{"n_kv_head": 1, "d_mlp": 448, "tie_embeddings": true, "init_std_qkv": 0.0469, "optimizer": "adamw", "beta1": 0.95, "lr_head": 0.0146, "decay_fraction": 0.715, "decay_shape": "linear", "batch_tokens": 32768}
Each number is 128 + 32 x the weight over its row's rms, rounded and kept within 0 to 255. Layers, rows and columns count from 0. The size above them is the row's rms in percent of the matrix's.

# layer 2 attention query, 128x128, rms 0.126, rows 0-104, columns 64-127
size [ 72  72 116  92  90  76  95  69 105  95  89  84  95 106  98 103  88 113  90 102 103  93  77 140  98  95  70 107  99 100  98 110  99  92 102  71  74  65  95  73  79  81  96  69  96 100  83  93 194  92  79 113 100  80  68  93  70 118  73 113 100  92  97  90  42  45  92  57  83 148 132 148 130 113 133  94 116 112 120 104  43  67  61 113 132 165 106 112 140 103 241 116 166 115 118  97  55  75  86  67  72  98  82  78  90]
[[176  75  80 126  96 169  82  92 137 102 115  76 130 154 117 107  85 117 165 178 114 200 117 134 209 122 119 117  63  81 128 133 171 134 187 108 153 126 132 142 124 170  97  69 108  73 161 136 160 116 158 108  67 113  86 123 103 159 169 129 164 112 103 127]
 [133 159 148  89 101 160 144 102 113  69 164  64  83 162 136  48 118 101 113 153 136 137 122 167 168  82 167 129 111 113 108 134 129 162 116  98 175 172 114 113 115 191 106  97 133  87  91 118 177 181 116 100 111  43 124 138  76 162 178 107 108 123 131 103]
 [101  94 114 117 126 166  92 181 128 105  40 104  69 136 129  72  63 168 156 176 150 123 130 189 127 117 137  99 143 152 139 185 114 192 124 134 210  91 141 110 146 131  95  83  84  86 142 105 111 133  90 117  98 130 132  89 124 158  96 133 170 104 158 136]
 [ 83 145  98 129 108 111 142 150  80 160 148 129 154 206 146 188 157 125  94 114 112 146 150  89 152 110 164  98 121 144  49  57 150  92 157  86 166 132 101 159  76 118 115 118 100 122 102  84 212 145  92 177 117  90  98 155 119 135  95 114 146 144 112  82]
 [131 150 136  93 129 142 188 129  97 102 171 103 230 134 201 136 110 104 140 117  94 174 107 125  62  94 147 151 110  78 119 128 151  99 140 134 184  93 170  97 149 134  69  93 116  93  84  82 172 106 124 148 114 118 138 101 113 181 107 125  92 208  86 138]
 [ 58 147 134  71 152 168 133 182 109 117 122 158 176 150 128 114 141 107 124 138  97 134 101 125 154 130 205 165 150 132  51  87 159 143 159 174 166 111 137 136  93 107 130  65  88 111 109 114 114  98  93 124  34 121 111 202  54 146 144 102 168 127 186 106]
 [111  64 152  72 117 175 101 147 144 137 118 181 130  74 111 140 152 133 114 128 129 113  86 164 161 114 118 138 160 141 119  66 116  92 163 147 168 131 122 107 108  63 168 106 168 150  77 113 114 141 112 133  63 116 112 105  69 125  66  66 164  87 145 164]
 [170 108 154 156 171 151 170 127 126 113  80 134 105  94 108  99 145 141 123 142 121  67 165 117 104 155 129 137 199 194 211 144 133 136  98 152  85 150  90 138 120  45 130 109  71 146 100 126  96  77 117  74  80  92 179 133  97 115  68  97 114  84 158 150]
 [179 139 144  31 130 131 186 125 107  90 100 101 180  87 145 162 148 105 111 143  95 165 152 151 128  76 116  91 112 112  91 123  91 131 154 100 162 167 136 114  83 113 123  88  91  98 148 119 110  64 197 176  92 116 163  96 115 148 136 169 159 163 127 159]
 [ 59 151  85 103 153 175 201 149 124 118 148  88  99 191 215 150  95 119 170 114 111 167 143 163 119  50  93 148 127 181 103 146 117  96 125  81 179  60 168 143  79 129 116  78  91 129 142 146 123  85 187 179  85 152 113  92 150 113  96 159 126 110 102 116]
 [ 90 150 131 178 181 149  85 108 148 170 160  89  68 130 122 116 131 117 119  87 124 112  75 113 112 177 124 158 115 195 206  96 140 138 110 200 108  93 126 164 173  93 119 112 173 202  98  96 104 147  86 169 176 161 169 146 162 114 142 105  97  92 110 110]
 [122  93 113 110 116  91 122  99 117 164 107 113 202 173 104 113 114 115 149 127 164 171 132 156  88  98 127  85 131 103 109  48 125  84 107  79 112  89 122 148 160 138 111 150 132 125 142  98 121 138 179 143 122 169 128  96  90 133 160 118 148 156 148 107]
 [126 144 102  52 113 134 114 144  99 140 182 131 127  93  87  80 128 109 174 129  77 152 120 108 135 104 151 148 116 112 119 117  76 126 145 112  91  91  88 109  86 136 129 142 135 159 136 183 156 182 100 128 121 109  74 101 150 158 105  98 147 164 180 174]
 [110 161 114 116 127 159  59 128 137 138 150 109  94 105 137  85 127 131 120  99  94  58  57  54 178 140 142 139  96 114 146 110 135 137 182 190 155 151 107 131 114 121 152 139 151  89 161 124  89 177  91  82  87 160  82 100  98 134 140  85 177 115 147 156]
 [177 133  90 119 106 168 112  73 133 119 195 103 109  92 146 199 120  90 132 179 135 146 102 131 131  95 114  99 109 132 130 148 125  79 191 114 134 158 165 102  53 163 118 121  76 134 140  84  88 161 132 105  97 145 135 122 141  72 150 149 114 107 127 116]
 [111 166 128 102  80 158 125 194  88  91 141  88  88 123 118 170 142 111 108 207 150 114 102 177 136 124 135  98 113 129  95 161 142 125 166 116 160 177 118 109 109 169 107  69 130 158 113  90 115 146 150 104 144  80 154 147  97 102 161 128 108  83 144  71]
 [188 131 154 111 127 117  92 103 133 158 154  99 178 115 133 166 145  98  79 125 100 153 153  83 143 149  77 110 180 125 146 151 113 144 119 180  42 144 159 139 122  86  90 150 167  66 120 128 155 122 105 144 135 140 173 147 130 142 134 144  90  92 173 129]
 [225 146  96 129 118  94 129  75 130 140 186 142 161 139 111 134 159  89  95  77 110 173 128  73 132 118 135 142  83 156 102  57  94 114 178  81  81 138 140 181  75 119 140  86 115 114 128 161 145 106 142 225 145 124 124 126 152 104 171 160 115 136 105 116]
 [136  85  96 107  94 141 130 147  89 134 123 129  94 179 133 101 109 142 155 122 174 154 152  83 138 140 149 117 132 121  67 131 124 176 162  62 190  89 114 113 114  93 133 132  56  91 128  91 151 133 127 131  90 125  88 123 118 136 116  97 140 142 116 165]
 [208 153 131 116 120 107 158  82 127 108 220 131 186 151 128 141 175  87 119 129 149 125 105  70 147 124  47  78 102  85  94 129 137  91 147 153  48 136 132 129 102 119 143 186 139 105  85 130 165  91 108 130 133 158 134 125 142  96 155 152 129 154 164 158]
 [220 147 150  87 129  75 159  75 108 133 156 141 175 126  66 185 145 120 105 100 130 157 121  84  90  88 102 104 102  84 175  96 125  94 105  94  77 158 122 183 143  82 170 160 116 137 146 153  79 115 202 184 177 158 123 144 138  74 109 153 113 144 141 133]
 [118 122 124  49 101 174 168 150 122 107 127 146 154 145 204 110 119 141 140 122 110 141 153  90 111 110 169 157 163 109 137 168  81 116 132 170 137 117 148 107 143  45  56 145  63  64 157 116  81 142 144  78  82 104  95 116 132 167  71 148  88 148 141 122]
 [107 104  95 141  82 114 185  95 142 178  84 155 125 110 157 155 117 131 154 173  93 126 125 139 173 150 150  95  92 138 108 160 175 178 167 110 143 190  99 167  72 104  72 105 131 149 171 169  64 107  89  88 147 151  81 132  77 116  85 152 129  97 104 103]
 [102 112 113 111 152 157  48 188 124 100 146 117  55  48 110 104  98 153 116 185 144 122 128 130 143 146 128 150 123 135 155 183 155 182  99 173 135 128 144  68 152  82 119 108 143  90 126 131 107 135 138  60 119  96 156 101 142 102  97 134 156 121  97 146]
 [ 48 108 107 114 129 132 110 142 135 158 136 160 119 179 180 111 111 162 141 125 108 128 161 142 185 143 144 102 127  86 134  97 123 141 113  85 136  98 112 136 109 105 131 118  78 112 161 128 129 164 255  89  63 167  86  85 121 138 105 113 166 134 162 170]
 [130 114 113 155 125 143  96 133 135 111 137 137 131 114 124 160 170 148  91 135 120  92 123 114 194  81 104 130 155  43 117 197 179 152 179  89  94 145 134 116 181 176 125 182 173  64 105 125 123 120 146  86 120  76 137 156 162 173 181 106 120  85 128 100]
 [117 104 183  77 116 145  82 136 102  98  66  86 121 158  67 131 125 126 140 121 166 154 120 178 140  57  99 141 124  98 121 140 133 158  99 118 205 173 151 125 131 124 118 132 158 132 135 147 143  63 128  83 108 110 170 145 120 110 102 134 154 119 133 130]
 [151 175 117 121 125  75 150 122  76 143 131 134 126 186 165 141 141  68 124 127  87 164 183  78 119  90 126 128  90 128  96 123 171 139 177 127 123 158 108 146  86  83 128  99 117 108 149 134 163  98 115 174 110 164 159 103 142 165 155 138 108 169 105 162]
 [113 134 128 119 124 128 179 149 106  94 137 174 106 151 101 110 119 117 141 137  87 102 154 186 115 112 169 109 109 144  89 144  79 178 183  86 137  99 146  88 109 132 205  96  71 145 115 136 105  99 133 191 142  91 108  82 121 158 159 102 144 172 135 165]
 [148  81 144  68  95 122 136  84 134 116 160  45  99  44 138  67 105 153 138 122  80 131 142  90 131 122 119 133 156  90 115 138 147 169 172 124 161  69 144 129 134 191  77 109 151  86 168 171 140 100 135  74 128 108 174 119 147 171 100 165 120  85  65  72]
 [213 128 147 188 115 132 181 177 146 107 169 118 182 172 196 108 130 123  95  68 167 158 123 107  95  75  91 104 180  81 176 130  94 118 120  98 127 116 122 112 156 107 127 121  92  94  92 137  90  99 126 206 130 154 183 118 145 129 145 139 130 136 151 135]
 [158  86 111  92 103 162  66 171  98  88 179 204 159 136 122 129 142 117 103 171 148 138 110 114 173 161 171 187  75 124 170 156 128 140 153  75 136 155 194  73 149 129 166 123  94  74 110 175 120 148 100 147 107 123 118 164  94 175  96 170 107 133 147  87]
 [ 58  75 130 148  99 155 115 162 137 135  93 141  85 186 143  79  97 153 137 134 176 107 121 166 145  68 122 109 147  85 125 117 117 190 122 109 152 129  98  97 165 145 103  67 150 110 125 140 163 142 142  96  76 117  62  99  89 154 136 105 133 121 161 122]
 [ 76 110 125 141 137 152 115 158 129 142 113 112  77 178  98  49 111 165 113 137 182  83 119 169 125 135  66 136 169  83 117 150 142 150  87 155 108 170 159  72 191 123 130 105 169 100 151 116 111 146  89  82  82 101  70 134 107 221 108 117 143 102 122 125]
 [ 76 112 104 103 122 131 117 108 116 128  46 145  76  96 143  69 137 150 100 133 129 111 121 178 155 131 104 156 160 143 150 149 134 148  79 105 126 117 103  89 208  88 101  80 128 137 163 114 153 141 119  82  87 126  91 112  78 136  68 113 149 104 154  95]
 [107 136 156 108 155 129 195 174 107  62 101 136 153 107  86 174 127  95 167 158 103 165 102  88 116  95 166 116  56 142  99  79 113 173 176 138 138 124 100 180 130 162 120 127 121 168 112 163 190 132 134 122 133  76  82  93 121 133 112 118  98 120 150 144]
 [133 108 147 134 150 136 197  93 150 177 174  70 151 129 177 171 132 138 138 140 117 133  96 130  73 152 126 202 155  91 128 103 142 123 141 164  89 111 115  85 108 112 104 104 127 167 197 136 107 125 105  90 112 114 132 118 143 167  83 141 106 193 111 169]
 [125 117  98  41 131 161 129 159 113 164 131 164 107  99 133 118 171 136 166 185 112 143 110 139 148 148 186 179 142 153 130 112 123  92 130 212 112 132 164 124 154 104 133 136 150 117 188 159 180 103 135 132  58 148 164 122 144 126  91 110  77 121 146 131]
 [ 94 121 125 123 102 164 120 100 171 145  88 154  54 109 139  51 128 143 114 150 128  78 127 177 120 114  88 134 181 140 102 150 119 145 100 206  58 140 153  52 133 122 111 123 170 131  86 128  92 165 102 123  78 135 131 151 132 163  85 118 119  69 132 169]
 [102 132 141  97 137 141 158 142 123 140  89 178 140  68 122 119 119 113  95 131 124 123 116 148 141  98 170  44 129 134 118 120 155 203  70 129 119 117 194 123  90  57 113 214 140 123  62 208 147 130 173 146 122 160 139  93 107  93 111  32 130  83 129 162]
 [255 126 119  94 119 127 130 100  83 103 150 106 199 125  67 110 102  99 127 118 162 159 118 114 135 106 107  84  70 145  94  83 121 117 122 132 174 148 126 157  71  77 140 170 113 118 142 122 118 101 155 123 118 181 141 113  96 110 133 147 121 135 138 173]
 [200  60  89 154  77 149 137  73  88 104 163  95 125 171 163 101 105 127 142 121 156 131  81 125 151 130 109 145  95 159 107 120  94  91 130 109 231 140 131 149  84 177 158 143  77  90 148 102 145  79  98 159 101 117 105 120 102 116 100 108 104  98 181 105]
 [135 112 147 139 186 130 143 135 130 198 123  66 106 119 163  95 101 112 150  60 114  97 106 157 102 148 142 183 169 142 140  79 158 142  86 138 117 159 148 118 118  90 122 174 141 182 118 129 130 126 128 118 103 123 125 143 184 141  93 164 100 201 110 152]
 [175 124 115 125  44 133 159 110 124 126 101 129 145 159 132  96 103 141 145 118 131 117 121 160 118 167 149 125 104 174 162  74 120 110 161 102 154  80 124 164 137 172  64 111 122 206 180  93 111 152 142 119 108  81 123 135 113  91 152 109 119 125 157  81]
 [128  96 123 132 142 118 138 177 162  97 141 131 164 105 116 166 117 132 132 126 109 154 133 135 112 142 127 171 104  69 202 155  93 100  85 106 107 160 134 128 141  53 156 152  97 105 165 156 131 184 175  72  66  89 150 186  92 104 131  96 152 177 122 159]
 [107 176 103  70 144 115 113 152 124 112 147  83 115 178  64  87  90 129 133 106  94 193  99 103 115 136 155 132 134 144 113  87 138 176 156 152 124 172 132 203 107 151 155 121 125 128 173 123 159 120 128 110 115 121  77 159 183 146 113 147 184 141 184 136]
 [ 88  97 118 125 105 155 120 136 102  73 135 129 122  55  99  80 146 113 131 152 112 156 144 115 181  76 116 113 141 146 144 135 107 145 112  58 231 181 171 139 100 185 149  93 104 123 118 124 106 128 143  92 143  57 150 140 137  71 181 155 139 122 120 110]
 [203  85 100 115 161 109 167  83  96 167 183 111 144 162 184 110 153 146  68  87 156  87 117 113 125 125 139 144 134 133 101 183  95  53 131 115 178 174 129 157 144  91 113 142 153 130 117  94 211 140 108 131 141 137 101 128 146 180  45 144 110 113 142  49]
 [195 126 139 112 154 121 145 114 117 101 192 111 167 148 117 216 155  86 141 120 111 164 129  77 118 127 143 115  72 140 139 102  93  84 147  70 141 117 117 153  82 111 146 183 109 129 104  94 155 119 161 198 210 134 158 132 117 113 157 155 104 151 136 123]
 [140 125  94 162 144 125 138 106 126  93 136 122 125 133 130 195 140  78 180 119 132 124 140  77 130 111 138 135  92 174 133 121  56 123 151  74 145 111 123 161  77 138 150 145  92 111 133 128  90  95  99 176 222 159 185 127 157 106 131 144  51 153 136 154]
 [ 92 139 132  94 112 157 123 135  99 138  71 171 135 132 117  95  88 139 132 149 158 124 137 110 139 115  88 108 147 166 151 101  79 198 148 150 153  99 120 120 121 202 133 114 133 103 185 175 157 145  73 107  99 127  67 129  98  68 152  94 140 143 153 171]
 [196 150 127 148 102 106 158 111 108  94 184 120 175  88 130 208 153  97 142 118 117 185  99  79 107 110 140 107  86 142 149 140 142  58 156  80 154  92 124 155 119 102 151 172 114 119 164  75 132 113 161 156 181 111 158 113 140  85 150 149  96 198 140 117]
 [172 120 133 144 101 106 144 118  95 101 172 117 178 134  90 190 136  95 132 101 135 195  92  84 110  71 145 128  58 142 129 136 129 115 163  95 171 110 134 176  98 141 150 149  87 104 115 121 118 115 139 221 166 156 183 146 155  93 130 144  87 131 128 128]
 [ 92 133 170 111 111 150 153 125 159 148 110 137 119 185 157 140  95 167 123 148  87 146 140 153  71 119  89 127 184  74 155 151 153 156 112 177  78 110 127  84 103 147 141 124 154 147 103 161 110 167  72 162  80 104 101  91 152  95  85 171 118  83 126 119]
 [184 133 147  74  99 145 112 129 157 162  74 185 121  97 138 117 156 137 218 166 108  87 118 112 164 161 157 148  97 136 131 112  97 191 133 171 154 189 146 140  69 111 109 147 163 108 124 156 101 116 131 143 108 157  86 174 160 171 183 123 107 140 141 182]
 [ 58 105 118 111 156 133  78 132 149 180 121 116  76 130 162  80 101 158  61 110  92  87 146 119 123 172  99 123 172 120 124 155 143 159  98 172 124 151  92  92 143  51  93 102 134 126 125 141 144 186 136 107 100 116  98 117 101 106  77 122 160  74 112 170]
 [110 111 135 117  96 121 112 139  93 156 151 218 148 127 153 135 132 108 109 165 141 139 142 167 154 132 134 127  70 105 118 155 113 132 152 159  79 110  88 117 166 138 194 121 145 114 144 103 208 154 181 132 139 123  96 103  88 148 159 122  99 117 118  72]
 [162  97 127 147  97 116 161 117 108 124 155 180 159 115 129 141 122 104 170 153  93 141 149  85 149 118 139 164  78  94 100 107 120  62 198  19 179 135 120 163 186 135 188 134 126 163 143  79 184  96 216 165 129  99 134 134 121  91 163 123 127 141 131 111]
 [128 190 140  65 171 108  87 126 126 193 129 121 133 159 149 156 162 113  93 131 161 126 134 112 124  63  84 111 146 135  94 124 120 159 129 192 126 132 148 135 118 121 102 115 118  94 119 152 153 116  49 158  83 194 126 147 178 148 101 148 109 129  80  88]
 [177 142 113 119 152  77  91 162  88  92 178 132 189 173 103 163 183  62 110 119 144 175 190 100 126  84  87  94  75 120 127 103 108 109 150  74 137 137 110 149 121  94 136 146 114  76 142 109 168 132 156 151 150 193 146 124 156 115 164 144 120 177 122 116]
 [148 149 207 124 137 130  88  90 142 178  99 140 150 169 118 140 117 132 117 101 156  82  93  99 171  79  90 168 128 158 125 136  81 179 128 115 121 126 170 129 152 164  59 101 117  83 157 107 131 148 101 114  84 128  99 129 126 191 148  91 194 125 129 198]
 [230 118  97 135 134 137 131 115 117 156 154  96 110 209 123 104 127 145  84 165 176  99 109 161 189 102 109 109 139 123  98  79 132 200  84 150 109 107 105 126 127  74 132 132 122 106 102 133 157 101 134 139 169 188 127 142 183 169 112  97 111 137  96 152]
 [170 140 136 183 110 123 147 135 160 123  75  66 177  69 121 153 110 111  91 117 148 152  77 124 124  83 113 138 146 130 166 100  77 133 107  91 109 161 149 106 123 107  91 123 140 156 100 179 114  92 101  87 112 137 128 134 166  34  90 112 195  85 134  75]
 [114 118 108 105  93 106 111 168  94 198 184 175 146 171 167  71 137 167  81 110 146 135 113  99 130  84 153 102  97 114 130 181  93  95 157  89 194 115  97  96 147 111 173  91 126  86 138 185 106 150 192 136 152 149 122 160 122 148 109 127  71  58 133  69]
 [153 156 103 146 177 131 128 175 117 145 166 105 165 117 161 114 159 111 109 163 109 184 161  81 158 130 145 121  90  73 149 128 168 132 170 106  85 117 144 122 118  58 139  66 143 136 127  68 120 167  70 184 154 132 162 123  84 174 116  97 111 147 182  52]
 [123 126  75 108 131 114  83 129 145 117 136 139 134 181 122 142 114 137 108 102 153 142 153  82 117 136 162 138  59  93 130 125 142 117 142 106  81 153 145 133 125 159 176 128  72 185 153 208 118 138 170  26 151 139 168 115 138  97 102 110 123 151 174  89]
 [ 80 111  57 151 152 119  86 139 136 101  31 158  84 146  89 115  91 136 154 128 156 106 156 137 128 136 138 102 114 150  78 113 141 146 124 129 156 149 102 151 139 211 161 105 140 198 158 152 121 113 128  71 107 160 117  74 142 113 167  89 108 126  64 125]
 [132 161 151 153 212 136 155 115  91 131 113 154 170 148 120 140 186 119 120 111  99 195 133 150 148 103 114  96 135 101  83  75 182 102 155 122 145  81 110  89 116 120 102  68 115 126 167 149 138 181 114 188  86 126  91 124 104 155  52  80  83  88 189  89]
 [147 140 145 128 153 123 153 131  78 162 137 149 184 117 114 155 184 122 112 112 110 162 119 131 103 138 160 130 127 112 115  95 155  87 146 125 153  60 146  68  90 118 116  87 112  98 151 114 140 135  94 203  67 135 108 123 102 129 125 151 139  63 169 111]
 [139 139 103 107 193  89 135 126 102 158 120 132 222 151 158 164 139 105  85 115 103 133  98  95 117 111 100 122 111 127 128 146 155  90 164 158 171 152 161 124 152 149 185 119 126 125 186 133 196  91  95 141  98 175 134 105 153 130 112 137 120 155 109 124]
 [ 86 129  75 106  87 171 137 175 138  79 101 125  72 124 128  61  74 132 124 157 119  98 140 147 124 121 149  99 104 148 112 149 127 180 114 149 129 156  83 114 142 168 172 105 128 152 104 201 124 143 136  61 175 149 131 122 119 160 137  72 150 155 117 144]
 [ 84 142 125 121  70 151 104 119 148 109 135 107  68  89  79 117 110 130 148 156 157 110 160 195 171 144 149 122 127 157 104 104 105 138 123 125  86 136 128 142 130 111  94 136 121 117 109 118 100 107 166 117 120  91 135 144 119  84 103 128 113 102 144  86]
 [122 132 133  31 133 112 105 102  94 134 101 129 213  85 152 163 157  76 121 143 104 147 155  72 131 130 166 166  82 118 153 141 189 149 176  78 121 159 172 119 124 109 204 126 137  85 164  85 200  67 118 167 120 114 138 138 110  89 116 156 201 131 147 136]
 [158  46 108 133  95 179 104 122 100 121 157 110 144  87 166 120 111  78 184 137 167 152 143 105 109  68 164 126 106 145 119 175 139 122 146 125 148 154 153 148 118 126 170 132 111 116 197 143 138 115  51  84 113 135 124 120 156 140 173 161 131 158 156 120]
 [187 164  99 205 143  96 100  53 107 161  97 120 122 185 137 107 122 131 123 154 117 179  91 132 126 111 108 160 145 170 143 122 169 105 144 185 139 102 140 175 143 190 173 125 142 177 182 118 166 116  53 147 162 156 172 112 133 163 154 140 102 136 120 166]
 [126 156 157 154  88 145 198 142 139 142 130  63  77  97 141 103 130 163 114 121 193 141 141 146  80 117 189  65 180 189 130 116 138 138  90 195 176  62  75 114 132 133  80 130 106 167 128 156 112 146  84 176 134 131 113 133 131 147 114 169 110 106 160  85]
 [144 100 107  47 111 118 122 171  83  91 198  86 121  98 124 112 107 126 177 186 128 155 212  94 144 124  85  71 103 145 184 149 128 173 135  80 102 107 158 144 110 135 148 168 120  64 147 153 192 140 168 132 140 137 133  77 123 140  96 196  98 143  84  93]
 [143 101 140  56 103 133 132 102  83 178 189 100 159  95 172 138 126 146 144 192  78 121 105 115 101  98 129 119 149 141 136 164 156 127 135 134 101 162  92  87 107 151 158 188 151 151 162 159 125 130 149 157 149 147 114 129 166  93  92 166 115 186 126 179]
 [186 132 104 214 144 111  57  97 161 134 152 143  58 119  87  88 158 120  89  88 107  97 122  97 195 141 130 156 117 104 111 145 119 128 146 136 101 104 127 213 119  77  77  92 160 158 109  94 141 137  77 102 160 105 135 169  76 171 150 142 144  82 142 148]
 [150 145 124 139 139 148 119 125 132 118 126 121 127 124 157 110  95 100 121 148 108 159 132 153 188  91 119 151 109 164  73 136 132 141 126 187 138 136 160 183 107 157 165 111 111 145 137 141 162 122 112 182  40 103 123 141  97 140 151  75 191 138 178 162]
 [120  95 170 108 132 113 122 152 147 115  88 146 179  70 151 104 138 106 106 179 123 120 173 105 153 155 105  71 157 180 111 168 145 166 126  80 161 139 116  77  80 132  60  95 131 117 118 144 144 126 154 192 153 110 134 159 115 122 119 166 117  85 150 133]
 [169  91 217 158 116 121 161 138 130 154 195 151 134  60 141 104 135 110 105 167 145 131 148  96 105 111 166 138 152 120 176 150 142 108 109 159 151 116 153 104 144  82 103 128 114  75 121  93 130 127  94 204 151 110 159 186 117 151 107 193 122 139 169 122]
 [ 98 177 130 100 151 126 122 180  91 101 109 170 154 191 134 129 188 157 139 112 184 156 152 128  86 123 160 124 136 103 117  79 136 126 143 123 103 124 154  68 140 152 105  52 104 160 161 140 122 184  97 151 159 163 141 141 123 158 100 146 122 124 191 112]
 [177 124 192  92 122 128 157 141 125 150 206 107 209  87 136 124 152 116  95 132 135 149 122 121 138 126 133 141 149 104 169 150 132 120 161 102 135 107 159  96 142  40 100 144 109  71 132  88 140 126 101 186 125 108 137 170 106 110  88 172 131 106 169 110]
 [201 133 197 100 144 117 151 126 102 169 195 113 193 129 143 169 167 117 120 154 147 175 121 109 125 121 120 130 145 128 183 149 126 118 159 105 107 158 174 105 142  70 111 146 107  69 168  84 162 124 101 190 125 119 142 153 123  91  95 184 129 131 149 115]
 [181 154 187  94 156  99 133 139 115 189 184 138 211 144 148 202 171 112 127 111 121 168 103 122 148 147 112 169 135  79 166 127 113 111 158 110 112 164 170 126 117  94 173 169 117  70 155  68 157 107 115 173 105 108 147 172 129 123 102 184 157 126 144 113]
 [128 114  98 114 155 111 116  71 107 134 120 115 152 108 213 142 119 111 152 130  69  85 106  99 127 151 123 136 100  79 123 129 148 110 169 113 203 212 118 132  98 159 184 136 112 119 157  95 162  59 119 160  92 131  94 122 134  97  61 128 185 138 105 132]
 [117  94  63  49  98 163  78 116 129 102 108 117  75 113 123  75  75 150 148 142 119  84 107  92 118 122 184 132 147 157 109 151 136 168  92 167  90 145 111 127 156 151 169 157 167 146 116 206  93 156 138  46  93 121 108 128 147 105 141  96 142 138 132 175]
 [121 122 144 135 108 168 127 122 160 118 165 125  81 106  48 156 145 154 154 111 164  90 124 180 201 162 127 121 119 105  97  90  81 146 108 133 101 123 125 106 119  62  72 153 122  98  83 108 103 156 132 149 105  94  97 159  87 128  83 128 147  90 173 125]
 [152 129  88 217 158  97 103  94 136 109  83 127 130 167 138 103 124 128 134  58  96 153  76  45 139 101 108 184  94 110 125 121 120 108 152 151 206 106 102 165 132 135 150 126  99 140 142  99 152 103 124 127 119 128 159 132 104 140 156 107 147 113 148 114]
 [137 147 109 103 187  77 159 119 113 150 140 121 211 151 183 190 133  91 117 121 116 137 131  80  97 107  84 112 114 124 125 138 136 106 153 136 117 143 138 113 118 126 191 131 124 124 145 106 161 108 112 146 112 193 130  77 168 122 117 122 134 187  86 151]
 [118 118 122  97 138  80 143 149  90 151 131 107 186 132 178 154 159  77 180 160 140 136 159  96 133 111 111 129  97 122  91 135 106 118 157 100  95 158 110 117  82  85 160 132 121 101 165  88 193  72 138 105  97 156 155  85 122 141 152 102 109 177  54 141]
 [143 175 152 231 132 121 117 111 141  89  65 150  94 154  38 111 117 120 108 108 108 148 110 136 195 107  93 153 102 129  80 132  83 109 141 137 155 106 100 200 119 141 101  76 132 176  81 139 156 143 131 122 129 127 139 126 103 146 174  75 118 124 171  97]
 [140 115 110  75  87 166  90  93 124 108  97 110 126  98 108 111 120  88 179 176 132 155 138 139 148 135 139 159  83 160 125 121 145 164 146 120 113 141 165 180  83 145 184 149  80 119 146 116 140 120 111 155 144 119 113 174 113  63  90 113 183 119 154 110]
 [100 116 171  42 127 133 154 140 120 103  94 109 169 151 171 181 110 136 189 169 161 113 145 180 111 168 152  81 171 129 155 123 125 111 124 115  85 157 137  73 130 133 174 204 159 144 115 132 158  99 150 155  87 123  97  97 170  76 124 160 105 141 123 132]
 [153 108 109 121 187 139 148 132 120 120 159 135 173 122 131 102 119 134 106  86  95 117 113 117 134 115 158 183 154  71 151 155 100  65 153 150 146 175 117 171 139 127 133  94 169 166 117 156 151 131 112  96  24 131 104 115 116 177 146  94 161 155 144 144]
 [116  95 102  95 230 117 155 101 150 159 105 150 100  91 195 146  95 148 104 123 117  88 165 152 148 160 143 110 155 159 191  99 143 110 107 169 120 139  83 111 133 118  88 111 188 136 130 181 138 116 143  94  55 160 173 146  78 133 101  90 102 119 136  89]
 [155  80 106 150 126 124 146 109 179 120 115 120  86  71 157 157 100 120 103 178 156 126 141 113 201  61 111 125 111  96 138 132 122 156 144 114 119 141 141 181 122 135  77 151  82 144  95 108 157  93 196 115 112 133 114 106 104 200 133  91 157 140 120 123]
 [167 103 100 127 110 145 158 141 129 116 155  91 109 120 164 106  97 123 128 204 130  72 174 106 128  34 105 128 129 110 131 143 114 150 159  67 165 170 125 141 119 129  83 111 106 122  84 125 127  97 113  94 111 126  95 113 136 208 122 105 157 118 143 138]
 [129 129 169 145 125 107 129 160 140 145 102 128 100 147 163  52 134 124 100 130 112 126 150 135 182 165 126 191 158 124 162  71 137 167 153 136 139  59 148 224 172 126 141 187 157 145 118 186 158  95 136 134 129 107 107 171 127 107 214 153 157 168  52 140]
 [162  77 123  82  87 142 158 151  86 114 157  96 132  91 214  44 110  81  99 164 129 182 104  90 114 134 130 166 122 101 168 147 140 161 124  96 182 118 129 147 165 159 136 100 120  75 140 147 148 106 144 137  87  88 137 109 176 129 122 151 173 167 108 118]
 [137 107 105  78 146 144 213 138 118 104  84 115 164 131 214  64 110 101 109 161 100 129 133  79 100  65 143 102  60 122 138 192 168 169 120 103 158 146 158 145 162 178 194  94  62  94 130 162 160 101 118 106 115 144 151 119 142 152 160  84 137 169 114 184]
 [152 106 114 115  98 126 141 185 159 111 134 131 144 111 143 169  58 125 134 155 126  96 178 138  79 129  81  24 117 120 144 146 108  84 134 143  77 138 125 101 191 134 142 102 112 145 134 138  79 128 148  75  82 138 128 111 141 187 130 127 115 123 136 136]
 [178 141 169 101 112 119  84 135 138 142 223 143  98  92 152 110 157 124 109 169 130 120 140 151 134 105 134 116 106 165 153  82  90  85 129 108 104 173 155  88 128  43  81  82 130  63 104  94 166 136 160 161 115 155 157 136 118  93  94 150 138 103  93  71]
 [135  93 183  79 126 116 139 101  91 132 163  88 149  91 132 104 109  88 106 143 117 162 151  66 109 124 101  67 114 104 143 168  80 168 146 130 138 141 159 158 145 122 105 109  69  85 104 139 183 140 173 106 167 100 113  98  96 118  87 163 124 166 108 149]]